config = dict(
    hidden_size=128,
    norm='rmsnorm',
    norm_eps=1e-06,
    tie_word_embeddings=True,
    parallel_block=False,
    init='normal',
    init_std_up=0.0475,
    optimizer='soap_variant',
    decay_fraction=0.846,
    final_lr_fraction=0.0,
)
Each number is 500 + 40 x the weight over its row's rms, rounded and kept within 0 to 999. Layers, rows and columns count from 0. Numbers have three digits each. The size before them is the row's rms in percent of the matrix's.

# q: layer 5 attention query, 128x128, rms 0.145, rows 63-127, columns 64-127
# k: layer 5 attention key, 64x128, rms 0.139, rows 31-63, columns 64-127
# v: layer 5 attention value, 64x128, rms 0.139, rows 0-33, columns 64-127
# o: layer 5 attention output (transposed), 128x128, rms 0.137, rows 0-65,96-97, columns 64-127
q63 107:456560498501457473512525397570538544535491450504478480442452561505523509477463526462572484473534475483536479516482477444466565505506495496500601492474496514471507439503503444495481483515508447
k31 098:534390502517561473491572448507525521542470560456523511455503485523463551552522465512499552513461498552470562396499486499554468532506498546478585458505488511522555551476454518484560445530581479
v0 106:518509481506455447515570497524567461527524458483544497495477518483432485474516498546513480521458511534491487516521559479495462422509569529506506514492507571556466538429520517492504475423509569
o0 094:520473518487512469556484442453442476549551470450588491498512544507520398512475455518564537542536565489446426555487469527542510527433465472517495523480439495457454495522589469513504483542506499
o32 103:515541523485535457435500496512481621511553455572481474509482518456512498472473574464507467459534453546485582546477537427480546519526466513551529530436489573503521494503492509508457525539511544
v1 091:548492540532510408501495456447392510452452540516524534436484462486516513520451531464535467566508554511558521529489500560484493500536540492455487475440531516522482509549497505533463451494581503
o1 091:445473451445559553498529484516607455529564458457452484539489475484462566507526418492528440466532476467557491493461486455550500468458445481492523491578461485491482489429511473516499532503481501
o33 096:527502505579526459528487515491442423582494419491525581441558481527491449534520548509478509525420570516475496490513496477452463446473523474510405466540507560543458583520539549503530433476544461
v2 101:543587514523521534498529542521469480544603534484529477553550489536484489422452519498536537458483474513483546498556433536552546479486534492572485496443554426510474470526408500505511470538531527
o2 093:464546433428480500586471513502569522543411501490547456439482456468507551470478466489471492448478463504447512477467523489529575506500461500486498477553424587464441568462583449471533468462523508
o34 096:507450522501449504476544398515521456503491499506533511433470552555469485503549482523574471535483573543488446424482488517544477484457595484504474472478584491570536487513441546456439518575425468
v3 090:534492536511523564535470479510463516537478519469496535400469488508458506487480546536568519537471459595516562523508543518470547572546507459445475513481528523478509462507486477443564412513518468
o3 088:490482527485519478529479471493553454488531485539506509554457495468468497541458488565511536508504473495531525402532545409588471455540586502567611511552455457486420504504540454509499575453471514
o35 095:541544498377475501446535578482482518470518455515533561484553536464549585543502480454550522468540501458494546510429477529490564441468490466503460453434477472513525532459447495557561585535572507
v4 099:478482411522533433569507427573532537426545469461482490472539591519491477580507496483462488483521552524436461488430493516465458539534563532505523539484403487491540426455503516507541540519449518
o4 088:455491569467572522433476566502471480522440517533570461486526381563522538489480494527586518488499461515546512494542561523515480457448543494537485469493478414478525470457511484457498488471513533
o36 105:501463479528499522489468520554560512383464502458437542559520481474446484569502501453483539417492501568507544498505468428496508504516489522553606521517546517533472557536457445540546509528487472
v5 096:486528573550452561496524510538470545481514494494448506455464560556555482423488553504520563544459501532544569544516509468420470514457516439440479558541520467427557539457458544515526532509498507
o5 099:541481472472502530482507528483476565448465485496489481490559434495522480478494430507514496467452537537455475508514443482540485474540530469490511506444506547505406518446480460513423591488502465
o37 098:463488510507578503450533498401583484505476562549506489545519494540499506489483466432536504478560492484496530526461564532440460463450452453486478493521524492509515495552497516512551507488499499
v6 105:497422563504450508501451434505474460540456521451570517547471458568544493567520508600501522476502499521487489536482487445541431537520391529483523532484517479494446484492495504569506505502496479
o6 102:472521513525528578504472494516516506494519471450562494413547533427530505458502502521481512520520513450458508422550475569439521523454619444429463500547500487510555464532478505503505480493510540
o38 101:502440540494525421471495456589539485426548495557491532555475480590459527480513479408502467519481487506521524515562449470520479521584387500530499537459539477450442475519556526493503528463579424
v7 093:477469495508473490547518537520526554593534485523507465488512487558465484448498575526489519491519431540526465493510596495514542527465468422440477474483447571542528510498541568532485513499544516
o7 088:505475578519480572379499526513577465457440522499471490563479513454448533475482516499538486517506468432452469584526448460543468493524516523518431433547491445451460479512495477460516522443466467
o39 102:591510450422531453509559476515460589509512426454530520519529487510516477510510545406489521466541497518488556519452522583552523544518471495525523524431544441534529459472493528460471448518469552
v8 093:493492486427528467517545506561506550442471480481495527537519508478455559471490504464495482430501537519531514519464523491564529474620499515526556503494439534496533497498425488503428437464491534
o8 089:552403534525534504490515427485514475495521535512467533521445471442455426516457552512533479536439460483539533466621522514498504579474526565506543485536542473431429510438529440451482475518510487
o40 095:468525485498442558487480481504562550488473473460441512436453471492508535442490452531448493500500560476564527471488546482494426532493503483470460465485552509604560504558528544583530456492457537
v9 100:479564529399461509459457420531537595505506501485515532537443469489486502451511587486530474542545527523567477482566499528542470465515489533541469507466529433445554442489496464566565451461493484
o9 090:525522474480485524520460596549483490556538532476508539516406571510512502483494486554486488441496451496422542421458554469489505500456403566533439474463438581448503574448527463525516473464460391
o41 105:440520556525498473464527444495496561496439466512546418455538408531517495545539490428528508475572546447487504464516492503513517494539572469533605520500529426522468466513518527466469533524555562
v10 097:522486531481463494376509512518506456395544511468461499507464448555514545451532503525509494439439462554507471531541510510508536492505563505479500535457492535493525445514432532466499493457523436
o10 087:510521427461544473486492500445475494463465440465522482504479524513462445498613502513464460523474466463471430514475519540552447521559527456510517471530566490484462506496487546492555508488512492
o42 102:490531527497496436517560508492565462552493508534502520525507457459463515490456483440562471502538422457481528534523432428500534537490492447474429549478521476480570499474484444509515527529584469
v11 089:526386411518476493552515502490524565517511502499467506505491490537572548543525483498519474508444495589512530468473584422496536483511495462490448421515556437520491519548535495495476529469490450
o11 085:529523495492517518464510502425545482556560518455466438514525496490461504458536551499554483559519559466469510556460523508497488514528568477446533560510447530533554490483429506520400500503480545
o43 100:448496533456506462519528499564433602469474494557581498467534486455565497530486483521491503460455507517499502460511526479585442569471477548440533490489498463455466539491534487501536536511571539
v12 109:466527505534441474513459447444496484479482510508532576517497488516573495543380518489493492465480474528466521504551493508477572572512487468447485534487518495473493444511526565581532481501538592
o12 096:501470567542542469444444479463514489509533545478468451475438564542435473462552453506475496535473513492477513438484473474478502527507543525563469433482500523527439519459500439492538469514546475
o44 112:491495446425461489560493467543510513409503539510510482503473505521498488500465525547554528430529456544464473559501517516550487529496435479483564484495538507471496529526464521467437518525494512
v13 092:560491506522568479489609401471491507492547527536503545500570556510511523481488472423545525484561454470523525462524554505499555506540512548467485457478557536546468553497513526437458533434531477
o13 103:507569476447506455520470559539444462489536502465543483440426466496468440470454492462471518494493483526433510562491540581501545409411531547538463514474497462490533442498507557501492477593589496
o45 095:544454485497449503437560503476455517578489443454550528497583502536503539514541478528506500521506561480550499400472504439509530543534442492431514476593424556547479526552448492448545464474399538
v14 093:535514542564370515538556497467528544458475481476467443474553498528497503509534455428485549501534484474524568483530500477546520418480532500536419497456563489522528485525431553473446480495465498
o14 089:499519491480565449509543540566449524514510516494439489554499549448449425525423526538546532423503499521397464541505548489606473538477491493474461476457441531541489425497434448445495504516485574
o46 098:502514486474481544496497484403524474517482503466609508461503512565534504491499466428517429500477465486503540567512464541479522528493491560498550477531560503497555571553493594531495524433506482
v15 100:560516419505406479462479528514517548446442508444564525553441570513468476394581481476537537518465529450426530520474429440503509491526493506512501521447444529573488483471421495469490501455489470
o15 099:446545455410468514474507555457507514502466495567469515548544419550554563487516518564476522488565512533496478557444572482466489528473567480391531497405509526474492495499518435575510471504485484
o47 106:503391534543514472538576533511479479546496488444526513464414522502499492509478478521501395414418488488455552500576480481481497465552416511580487474509495515506487512522431527505481473476503439
v16 102:513506531495401556532478558534485477505495529478502442448501506507513585546490555537496515469514519513492476450444482510424503521508465556490454584538431439576490598461509510552545474563457434
o16 100:445478387485502519444489529482393470467448461472474500505535577423514542475531516466531481511500533539529584544503468543518496557496569512499528488486518508536520460561508562444486519528478590
o48 097:550508542467523474465558491478472452534542464492534512524453389544504486563519520462402478492452488438536457573499541475535446479536521527556532518487457464502480499450479421521475485465547522
v17 103:532543547439476501532517533481458524501450500528503456537396508562527537492563451528517494523475593433443569549505445456481440522495473563493519514471532555502505462526484596500463520496519489
o17 094:480544462494498567538515503507509484460475441487463557519588534523439538475481555434506482494550449491570430543488544489472463455479465533444550539531476482580493471478519435571500486406520601
o49 102:455461485520558452448449406531585483506496570545545479557444528515581523485502488515514490487524552537525581469506508442482482497544509481493480490516461534384523519478447555515464491523466436
v18 102:503594517422556554437430526452489497480546514522500483491467492479512534478470509470502549536526555498499465569497469507464444490540492475412457529456569501470513515481470511490448502582510501
o18 090:530406455445457440499519466514509458471461498559487519518454510544508531498523453537528526501412432525527450559554424554537490551447460491497497489507529531536549507572529481474518519511477547
o50 104:402428519568484529470535492461503439527502473495437460534541443418472502534483553475470464510499478459472529491462538467474485442528466473502517572469507512416503498453502590584508492455527453
v19 097:431525558484519528596527485440548480537477472527530514529502553363476548506471466518464517480585557471510476518467474513520472481490514446511497453537431490514496522557488508498425445506543566
o19 099:484515507496457522440511454538494483504509524558424468510455517495537524498488459600441441630500484500471480444535421502578509461579455476486513557419501542444477462478521433462578477547463509
o51 100:479506550555505582542536486511538557482519582428555551541536528522481472514517541482531474413499553529522500492471575462422471532516536508521526441521517499545462455464514529587505502442495505
v20 090:479489487469550538428552537464458488540527533425522523540562433453555537506456544473461524472511476454520410497528508472512526474473518431530554542559467522512478493574524565526555592552530512
o20 096:460478464510485452483490486450516575528539538538442492461457544531573434502537485491553502471508452543519523529511442546449530501490463577445500475438519492525577554501475503489456505450515527
o52 098:529500524544508516598471484462529545551487480501531498509563472488446546487517520489495471519492495479497499462463588468519516572480534455533541480480508477491478440553575505521524505518488455
v21 111:458457483434502568440544498507516467467493434492504549520557463461437514467513457445470497507509557546623477504542446420436494516479504500425558468566465508513493482509521509463549507485526468
o21 109:516534525505466443455444556506512557480492564504536459529479478528530486448434558517509530469520509492389521545470580604447458493487566538528486475473521511571471513472416538529386459472454472
o53 100:507495511560533545575509487468430493532495538545503512521436512487447486552573494530522489550516550541508496491473527459533462495503517499479458502518379453471470489497532463494594597483598598
v22 100:468495390542557512486524500449484507456484593574501543453531495498479557538547523528459467503537489443483485531507487429467476454477468613440459496540564574561475512454541515495470539465520491
o22 098:523505512431532514602490429413570483482524478437485472516512429488515485478498502474527470519525487515507484486512541491566445485473478448526558451495516556526418550481436477477520522495503518
o54 105:464455523492516580463474513523511472468490415507483475485461551515463489446508545483549548493431494493456535465461489418515528496524526540435496556508460418421496508488566575477503496474501496
v23 090:454432478546511524383445493527436507530517563457447562533455596514538561511587449515477475506491522504478421531507527475569510548479512456465475551488541564558459510517529513473481574438542539
o23 088:501468566418472459578520493480491450481548446481471457453481475514494472493502512507542534503463514455504507449468493484546540488455397580535482423444479542513455461472537494514567504514406451
o55 098:606502501514569511543502449553551585472487542523494511566531511458490453465488508479428483499502440534521486482495459514467478558531472454378451585566482515478534525493491489491501532489582466
v24 097:565485530529514523490496553473513533485480504452552484425490460515472526528561476514491481439532564456549481574488480488446544497570540522442556502530501493476437502425457476490510496511407566
o24 100:456440502451505465493528500476479488520522463528513529431549449521527489463542481399545495529537475441452508516494538492559481482452500487482472433529434501473478493562476570442539492502564494
o56 104:473563496548557521509520498425540533504475589456476417545473601506482508543518476592510500499436473507471514548534475497476524554491492540518477546499512500549472494457553511526535507525510491
v25 110:518543464491502464539456520477454510521526449535507517542512452526510506500446535460561530490536514417411458500494578539497518445462460529477427502514463471479563573491490532507570434565466446
o25 102:435425518486486563392507411475544520543521503552459533541513469477496510513506421449492524445489477599513492453423466461516486451563461521534514507493533492453474499526489476518501529484500486
o57 101:532503520510506459485481511501541471464440472499523437444494506465478529508490513519492465591475474468546463575533515473536512541556552492503595472538480520518521480489443495451467516477470598
v26 099:458518544510437483526501480456585482537490451528504439572517539527496511570483535472429534470455496447456488506455474467504525473555439530514496518467461497453462533495504465542426475441456552
o26 099:479564508518505481552490501540548461483480483520497559477405439513531512467519526493500449535520575470448509457514411567491520535412513440535465540464485499543508559532509498495502563539579494
o58 104:461488483487486502402549464490473535525512522468516461469517545505471496501469503551493445533542486542584466521525603491481466497564487603489554514588496461465463390453501490498487461491465523
v27 091:474528531486508518488514476507538461484476587462560555558493546490433477477526493534472493491517514518509569510394517533482448440533481525511550461497533454453555510549505526493542562488482490
o27 082:503489464569478424456544510470477482570467457475469489489543469493483461533443456438501476466493435522492414498571485428548586449583459466519505457502469521506520540481526468507527540546488470
o59 096:446451507472556542492483501506489443402497461533483498462407433514509575518556502476506458453511523430512530452492522494470510565482492484536444561589535516481438471549455512476544529469492521
v28 102:536483561444406589523516471454457505486500441490523461539493487532445498516459494459537440510516562458449471519535478474468504476548517441460464472561486491474483471464533545482481399534501440
o28 105:446544556544510508416497522527547533541515571536511520511489527442492493482494488550458540546540526487558541478553475490507483546484447503536518449438568480480512445536482563505478596488431564
o60 099:523494512583516470550469566461449530459426498493487446505435455520500488516492528470513468455465482443513514478435555521499484545511533541503546521474422512491474632482475483489474420536526448
v29 092:497472543499450477550499499535553481485448526519520558442461405525558554497488510547524443480496480526516443472522516564452489509515420523455434540598511496501518506515468464468592515494445544
o29 102:499510496539537453448548603475489519499476478477512455577489509512486503555518507475508514527496482522615509521485512522386444466543490571497529491451463460466497474493484502529432497464484542
o61 097:496503515426527535438493382499480489500457502542490572474555459537439533532437523463481454451483485472466477576480486423541517565552576420468505510499528468519536526542483449494475600505564549
v30 090:501442463532519546507504519426476506552457476534538455490553430433508544471480504536435553513511514455530473484502524446547473528514521456470506491512464499502455507520469515513471539516551496
o30 101:534492443405535457495546549449479494447493499547451476448513518548466442539499476537516544514508425535478548508548477537468468566498598569524477583526475470521521517432485446498467464482538556
o62 097:568538445561493507586400500519490507549521535436540480482521511516453462419472555424446564496517491442486493480481573480493534439440519495494476475523581542489471487489511559407454507469515460
v31 107:521466535488550444478498515615538429466476483450518450475484492509447509502505436473534537499428500529534524499575506531613508505527503459495520399545482515492440493453498438452517463519514523
o31 105:507491515531398487445546463489422550532519480443537515497526565512522477513529568543458472536564473451499509389493433459462499543563476505460524520465493545495438530452484453452458517517445515
o63 105:450411463490561543497467555565505443510504479463467545477488475511478593535460456497453562491471529508596579518524478494520507479499505511568403500482515442481626534479517447496525535431476541
q64 089:444552531421508470516525547397495475514490484575444465471464479462536442497520557473423535472484557472443497421467585483480533525490441465558487522545498582483526539502501524490530428524538487
q96 092:425509435500550501482489471498447488489517493471506505492557486494496475546488565544477426525461447473483505534431467460445493489500474443498492482423470437459483455415599433512477516566482517
k32 072:548487545504546491471517522529487578493539498516461474457505525517507540485447552490497555466514556491480487430519544510483469436539509519464529529508519477462424522477466565541412487426499491
q65 086:537535560474539413486505504521468484527492436497447459590406473529496452457575455445518424481514501521517484489483435500504468532547537562503537507528531499533507540558486525474525484508519570
q97 086:472432500445486431424521557506431420547486437484535530491456474506525525500519550438486497462500502541540459486448578442568502489549506532498553496533469506420487516527483363529421478501490475
k33 088:580437450570559555479503464557475536496549542488418466444517501505511525521501502488462482541461518541500553513437502509419489465452524501491540512436501501551519471531523505538441432543467500
q66 080:539502470516453500573437459574532531462567479455491483489430526502497514466517507476510412522469491550529542486415403527532491430549517472373474468458576485526499466507424456544518529566533514
q98 091:571518488482576483581515492489581446499556538484541526486541548544500477487449468519511459435448458522516514476493553526479580521489461536494501499492560535533602514514488517539569477428505444
k34 072:538492436522444522512519563470517481527471479452424520449465451498392438480551534479457456507540514541566541477482502495468511503389513480510501498423562503562486506438505525420499514410524516
q67 087:527390421522519555478426474528548522537498545470518510473571548499437564501421507515542447549502534523465510565520495545509431449431520439465461496508513457484493474563453459525539609510421462
q99 106:567446486545446563518550498506493547528497509444503447552471571498445452500473498487449571504511573477468517495522561487511492481492505503549530530546493540509536486565482504459599520482447452
k35 086:452570503422485490570517566507505451487435521580515558454514432476489475524521443481492492470510495452517505542490531509510494497591472496504496435536531487558471488486533538587460557458549532
q68 081:531460452552542544508477499509540490533495516422412481476507516598498476552456523497502458437625505489509477565475431504537400439468503487502460538509534480451477494489477492482520549533509492
q100 106:553531542500478523560566521510506498528502479503414525494642467469522507527491522501536518571443468456406438532456474487498439503496489510489459458536444504475448493504510500500547528519481503
k36 087:538522529581484420507425569504454530515428515550478439556534458528505476455496546522523512487475506505544553457443550487505511537478551548536480390537562534517577539502514516528491533504556507
q69 069:436514492440489513490498453416484500527552506439426490543483503461515507512485546532506549583456503500514516503466568484522574602470467521454498497543442474590546526598505543510489508457476449
q101 099:460435500431444426440513564487489518512521502455531502446513389417504464468548516532494553441515503520495489550490484568468469516483521411478494438537465453521565513496524453508468484544612488
k37 077:491527440419522484512482436547588558480500473444457484569515554495480573547502546483513488543544486505478468433490543478518466469512453486592602508586536527526463540510493499503558528504523550
q70 075:552520570566456478467561460489513464494470522514513524517518461497506553493515423437520403462539469472531490557541448525541469514514534565554519490457490557509476503504569472475502484557487443
q102 108:471535545479431404538510510461507503547448469590510488552529553541533564592508473455540468463565485481530445418531521461542514491539525489537477554493556539458555509498527475526536454463445543
k38 081:429499582484538582463539531498454496500594602489564505529510591514527528560502542467489524533460484522445501542486541464537530557544475513433425505486457489489574476499484473509537466511429526
q71 080:492414510493463546504500500552471496536441449536476511499455494504463540526480453492511517489584509445456486484542494557431427509479555452485469454527501511494431497471535505565526512491505467
q103 097:565553523446466572496515556448531469531458538465505484481466442482550475505467492584461499513483486479435481522481466498538472538450465443502457509485442484536497460519465486446442513496498549
k39 083:480485475503485490512460507440476517502452455545556505497540468591463512540479469404598484543512476511534593468509490562425492472471530459499539470424528479550450516567452522485516461509499474
q72 083:498523531502535468461523515461452482474523451538460505511513493532491499535503504498458479487427477491511576430510619565444641508521488544500520552500435509520475488573606536498529501486495524
q104 114:452485535506509542535453512472508549467527621413434444579462537457554473489511540551513525499482491462549464536458500455440491492475508478506477444509522526535526475560524458534468469475532566
k40 102:499376500440492473449513479516504508513468476565470544547578594512499473479484526510490498407499515501506510535514574458577518504460445518541533510432515501485558510491507508471493436517464554
q73 069:478570496458479498536538552526534491494461432562507499455501538535554521515520478546504590489549473445513477422507557461422631479522492546525504538422488589511498480493501495521514444457481515
q105 088:474580453488498520469480546592477436451514504533492515497458525477471544541556488559420431494510564432498502541455511516462510539521526458523485485576497499481493502471520516561448487509491537
k41 086:522495487509467534465453533546501560565545453532420430582463532563528483516416511409469503538545520438512455488508517481501495574431437489407539447550499527487503501494494471489437460512517481
q74 100:536452501438468541536505489444544482421459483443516483557463500484472496512481553527497516555497464542498532420447440479522447482553447441535522470510488506452463477513469555535500540413442536
q106 115:461524451533498525481476529430477503460553525459493470507463442547497407464496527485486506573483506446551507545452477547465598476520467493475530506496478487537482516487523516469551494492568492
k42 095:513461492508526486507533479546514583453486463511498534477443492461477503473519486538473492465591500470506500584547600471483568515542473434572526480441484526519464439514480487585465525468498591
q75 087:468461471493479500501500514490434510543508455517522512449460518448551463482504532478498561521476475472606480551409494397573469452508535482564525511556442552516488531542447411505463479526466541
q107 100:438446509476482475520469439496550529558565416582498483467536463539494480468567487426512448437453567464458497421454514451474554487489494504485563463503562494458562485465505476441427541510492564
k43 097:557469508525546495577599412442476541580524585484471524504463494451501462482495535537465520564437486508494487546451474547536555466498529539518537501507486460469521460498458509469467434474499584
q76 085:490557480442506503598518540451564524526528410470454452566452578459447499470544569557484602482491432464526450504484493441504561451525488535512490502529508577495577514516572525502493481429548555
q108 102:457498489553456432517518520556397502461488505477539483481492449527479476520481518478431524492511527483487562479469511462503598476489539464509439480516457538502474471515502532461448490480510494
k44 093:480447484435437578493537510477456444448522522466501506577583533474410494502467485551549460531460512516481432462495509443477434439510487554499462420504554513480492419508531503534486501438510503
q77 082:478466433487511407528492533497469541518514488410505502445528540457446480512552493548504460413565534454490498527525479457478468482469551490497480533510504461498420486482446487415492535511500493
q109 111:465438489499560479486547453550523551529431472519524526562505552579530608484537446442486533476491495499485445528551550542483471482522570490493494573503490460536462583566458536531495447504466580
k45 103:511496540515506529559491547436548455523480593572532506551559537525517499504526448448514578498460535476485505512543484464501494487466509524429481468581525493549506442570553516502533517489506532
q78 098:479471483494563535531493578533484451533513524550463532539496494549508466501434557515535545448529503496474515565515593501516534572447462469499433472468496534540555528529470515504458447465479513
q110 104:647451563512501573515472518470598539491527527491500498479449529420526420483453502495469561529546502477527527475515459505526501438505480508524462534411460561483539441503477483478516482496442545
k46 107:479485477507514469504442462523494492487526419491485480517520439484483545465451499577493458468536533459521480441592490487452543454523401483522505523506464428511451498466579605510540474451528489
q79 103:535549539496492406506459545475502540425521476564503502475513572476481495515531522578489533547427511515491483532489505545494482544508475503452500532538482492566466484449539517490448529509520524
q111 108:512489490531477499497503505526461491462554545419512456445408474435496485502496517571458566516501474483513548491476533466510498460436487508560440490523520480498524529505530473561553524411586518
k47 098:494522504487519473445389521555496528525465469542488441443482406510475506530470512543473500539488575484490483424536509536523504468444511425478438520538433511454506565463469451495464497461501482
q80 092:490538493428545474486479524477573462531480387521469478544543510492531439496502449505552530445480457513467397467440568507453520526508490491476556490560545522506555560570538514493552406522551494
q112 112:517559499481416537481521504567474503499516508504469510488510499508541519465499489581499579500470533469521473555470442501479495477532513524434471537549418509560456524450486513500438519621539527
k48 093:468503541491499484519519501518506397445482476500451495490547508506507485473564460472564555518488467516564524563446426512507518507539471529530509550529504547471471535529491555623549464557524403
q81 095:500562508544425453512447413496586463569525521497482542530536465482465515549485516486501445585479460467530484469555429556490562476477607550490512463497528443494485535552490452531547490508556478
q113 092:472474474501514424478440461534531462480549471544475498501542464502526513526508535499524562541428541490457499501496435455504503522566540485505517523512456455521541570484455487421504427496509557
k49 114:495524550500551515524467539472521535486481556447473570568453448523499513490499564541423501524480478458456528469565402467499483507508522468489495458394489462446479552511474497467470518507488591
q82 097:452502493449513463575456526567532534505518486513506533495540509521516458507535480401528565460475494496469499537441597531472437452421541478449507494524530551469544473460426451523483549491508501
q114 111:488509487414481520480500556484555557524549518475494479520516500523498482609457433479535543480475462504467464561478582513516453496451519493454528528450521557456509507474507514511493490479423557
k50 107:494563471551476489540502550496527511515460487565450510499512506489506466469470516549495446473512477509491500429408570524478476508521489587499514441382573597483575536444459523533528523499480485
q83 098:496501507486466513572454448520508545447579453455539481536495464528493578441461495498496466545513522399537527483495493458536546542509519542546542590537503537394447470540542539477518478511500436
q115 111:524582481496552500596555526499509555448578554521477480504487468500527473574529457512442552529470485481510510552540522563453474509466485512470508483476475523485510505457498451478530470534502526
k51 107:428491470541523468435469494533460480557474440577468552513479430544471507503530531468492501472578477549498598559488522493442497494518492504544518491581532476533495566577459523456472528444518519
q84 088:538498481427485444510496510481556493477478516595508504498567536479525573525527506459493440497477521522491590441444529530528496450559557502472511532540537501467497520502483503577571504462528479
q116 092:530456535496441414496574472474506479454464470463533499475562478511500465490462526491540463496513485484467526407513504475511469475490554541529474544503471454502454487489497542503519440467506597
k52 104:468499539448529479501578486517540407505516486520499452437539523492520508511517521472553458522472493444448505518494522456465528475499495482464580506523558530446457481540468487443535516460500539
q85 101:536505468562463472554580497506504500539481454564466602513475494505434456522517529446510537517471457518555570495475537525523527525535544494538518491465549503580504537467492453566481436570557503
q117 103:463580434488440597518521515496482532523491564540513424445443536508610482465495515506488476519424574486537497519485415558430447444436459526554511445505437453526486430505527521425476456501531531
k53 103:471543496530469456466504437468521506530452444433548438462543472482511512525490567527512504524526521491526491484459524492539424464480480474570541580513544514563552456566485488568448486524482579
q86 100:542502490563513532502543550451531519468492588547495550455436502476463460579391464547499524576431482505489506527477549563464419523473451487527480526472539521539539484482489514541537507491449542
q118 115:579481555493424518536502522465496507490538547554520517556430474432514542540444495525490502520490501443491405511503447539491486451535538550504493511501438456533500485484476558556491524477454526
k54 105:462541564513522545477466582521514497430457449502508452505499473449486517552492551542486466520565386462455482517569478464478519523533418420477528542531419559443474499502469510489526564512432507
q87 097:478498494491530504511582522432499541576538519513485482499482534501475483541489464544443538523510457551462422541533509456517513468509409501470584538517492483531505481567470580448498471548465497
q119 110:458437559458536470424566477511505471559447480493524476448454491382508608475518461489505559496507482469455488531574466485434472504488466471498515489463565496560473500488503431504523500485496583
k55 108:492494505501484524563586528493528449467537472483514515464467475404439587470524557498511511540512453542469528447535482449544497438576469538518493522458466548482538439505461482528533509520438503
q88 101:610563515530444491546495498518516502518530518499544493548458563481482564544530524486513543440458475463510433456426505507504492446428553513530498437487481529467583491479569478373507434468491577
q120 101:574520488521409527461488509545484451494462581448456541499440506537561497528538573440531482511488506488563453485495449564535520496452485475552453489587492510540546484481535505500565438517600523
k56 114:481512533552564571507504536492474468497506424549552439460467540476534517463508556473538504425463496508482570528501487484452463472466522453503565566480503513491536475503551503409483455474524495
q89 112:513550508577464530502518548466485501589477499505530481488507457543600496505446512503416489574526508473558595526544523549481480514449483503550535493396502537500495513542466450487478454527469544
q121 118:472561428532519528497510526478551557539559496458551516423557516517511437530505468503554481463448546509500527451465513558543526558506480513455475537440501540547564543590427561556506546493464512
k57 115:472549528567480604516460510514522452542535521489473476483434403507494489526466436469466535484523583528493521475507473460524508509512557458445544493520440432471496515500518469505513554587519502
q90 105:490474564589489493490476496451442473500500533506451440462537486569449477506550494463586520513511533493486550541450464499479528483502518474534487449460498527495429463519522495495537512510600479
q122 108:463477567513481491556455495451551434583472486475509398444557441479572459478492494426490483502533529522446471509474518577481516539479560472514546507441488448572534584533483474498470533469536461
k58 114:488458488607497540497594441446515478501493554514567534531463460510456519580534472449537561501416573507455496531517489507490507504597560443513491541548464504494501426493481503537458490525553393
q91 100:532461454554536511478563554452501560532503506463533553507564466537543440540530532526556437464466525467542472534504550459500471510540489456494425593486417539524504527558528491491489525507510531
q123 105:512474590446498540481506556459513487447531479448461488443509485529447472451514453472547503504472514468526445561540521580542468504515470458533451491426514457475470431481519539527542517424533523
k59 109:571549587479508476508536494492488445533497536502569537462574518505602492552523515501509477467527521460471443514452592488511561493506513490486523521451457419556464474485473538538479530513528507
q92 101:477418562509499470472524473537510493525512459516417505520419515484473548533541518399452473500503517493525558506434511454515447435477574509514461524544501472573489486410472484472507510564481464
q124 117:509517536537542444491547498565484527539571494453499500509476524412541549491526446483517552426509511457500521501501449523480433481569529480488457538509491490599492425458536449544458514568533517
k60 109:473513479551505522495524496394540485516447442495508501478582471493497532473527548424463475519466518530477563494435483557439531403534514553533488558559538505498386470459504463532522517497548486
q93 105:543457504530531491469481462479422464492523464484528481528436533582525494446526545505565425480530479470529517461549478477505430515525525484519542457515569561443501543465465524411494462433476497
q125 087:530460508534502462501456435447433454398460503454427439489475580528486526485504448495541485533552509513480496568507548534479510445561443511498529513495472457445436570480488459496488515453411453
k61 110:496506512552504403499464454447504494493515497503533510516426504591538504480537475502522569437489469499494497516524448516563521558500481520462462494507568487540523478538485476593556484451511577
q94 106:562530527518519552510477494506449558545507473518489563507575459514516482494571437441518507484494513537555502575549485638560455503512481455480517460479486469488502497456481502530446462508526467
q126 107:577473530413594529464458557501446475553474516545541433485553480495489489518530501493504511509491509517482457521541469504508486527523474525587483519526455561497416512500505504491501515488580537
k62 109:391521489567470516481467540573438543450458514525539489530500455508553464538517466405553439510477578505471521512512544528471460452496529520475492502416428483583411487504526510527561530484482479
q95 094:461517484430550555520528541511503559497554498505569524485535542498526511518506465514477474511525595434431517467457474504526470466516461524531497388486516497518462510476511547503529559500501496
q127 104:483470503491509515556483473521563486559553536452421479513447468474537496357511514536441487467524531477466495492486495508503416521442444522491449492488458502409512578464499493475513586466490499
k63 106:501542524457508436501477478530515609539506538538480414492502438434490491510452519547474489566472460470431487525496522544484501493475460582514468552523563438486485405475522493522407509486496398
v32 102:513566494508400460447471512532495439535485476560563559523470465477503502461509529487509556438496483541501551531499527490540480480478482445482482566499506491576506600507549559558534501525501481
o64 093:544504448465514545488471435438499536492582574515517486549462573511501501470533440425495540530547521424459424403485504539475469534483473561483509408529522515489503521491539502454498504453502514
o96 102:423487499529515440444546527511550556496490432504493482473461467463444557536493596483464469504533511540525484510515496439572485439495517459451456542465476534435519416438510494520542523562473514
v33 100:477485571476495433498557578528505516556532538598501497545570443499509562488547462531454542475518490444542484538459463509477511478403517566526452429501532529513499527453488484490469495523560511
o65 100:502541475532550527453491520527418538447454519425511547516503500512507506568531505543555513500524447544453536422545492532526476554519479458499496451475522474545468452571496517397548498523431442
o97 104:506464554497451498540495577445575447504545511611515479497501474544496496422485482512515493478461498465539449560429479437515489527534552501472500517509431481459517596509523477491460526507567475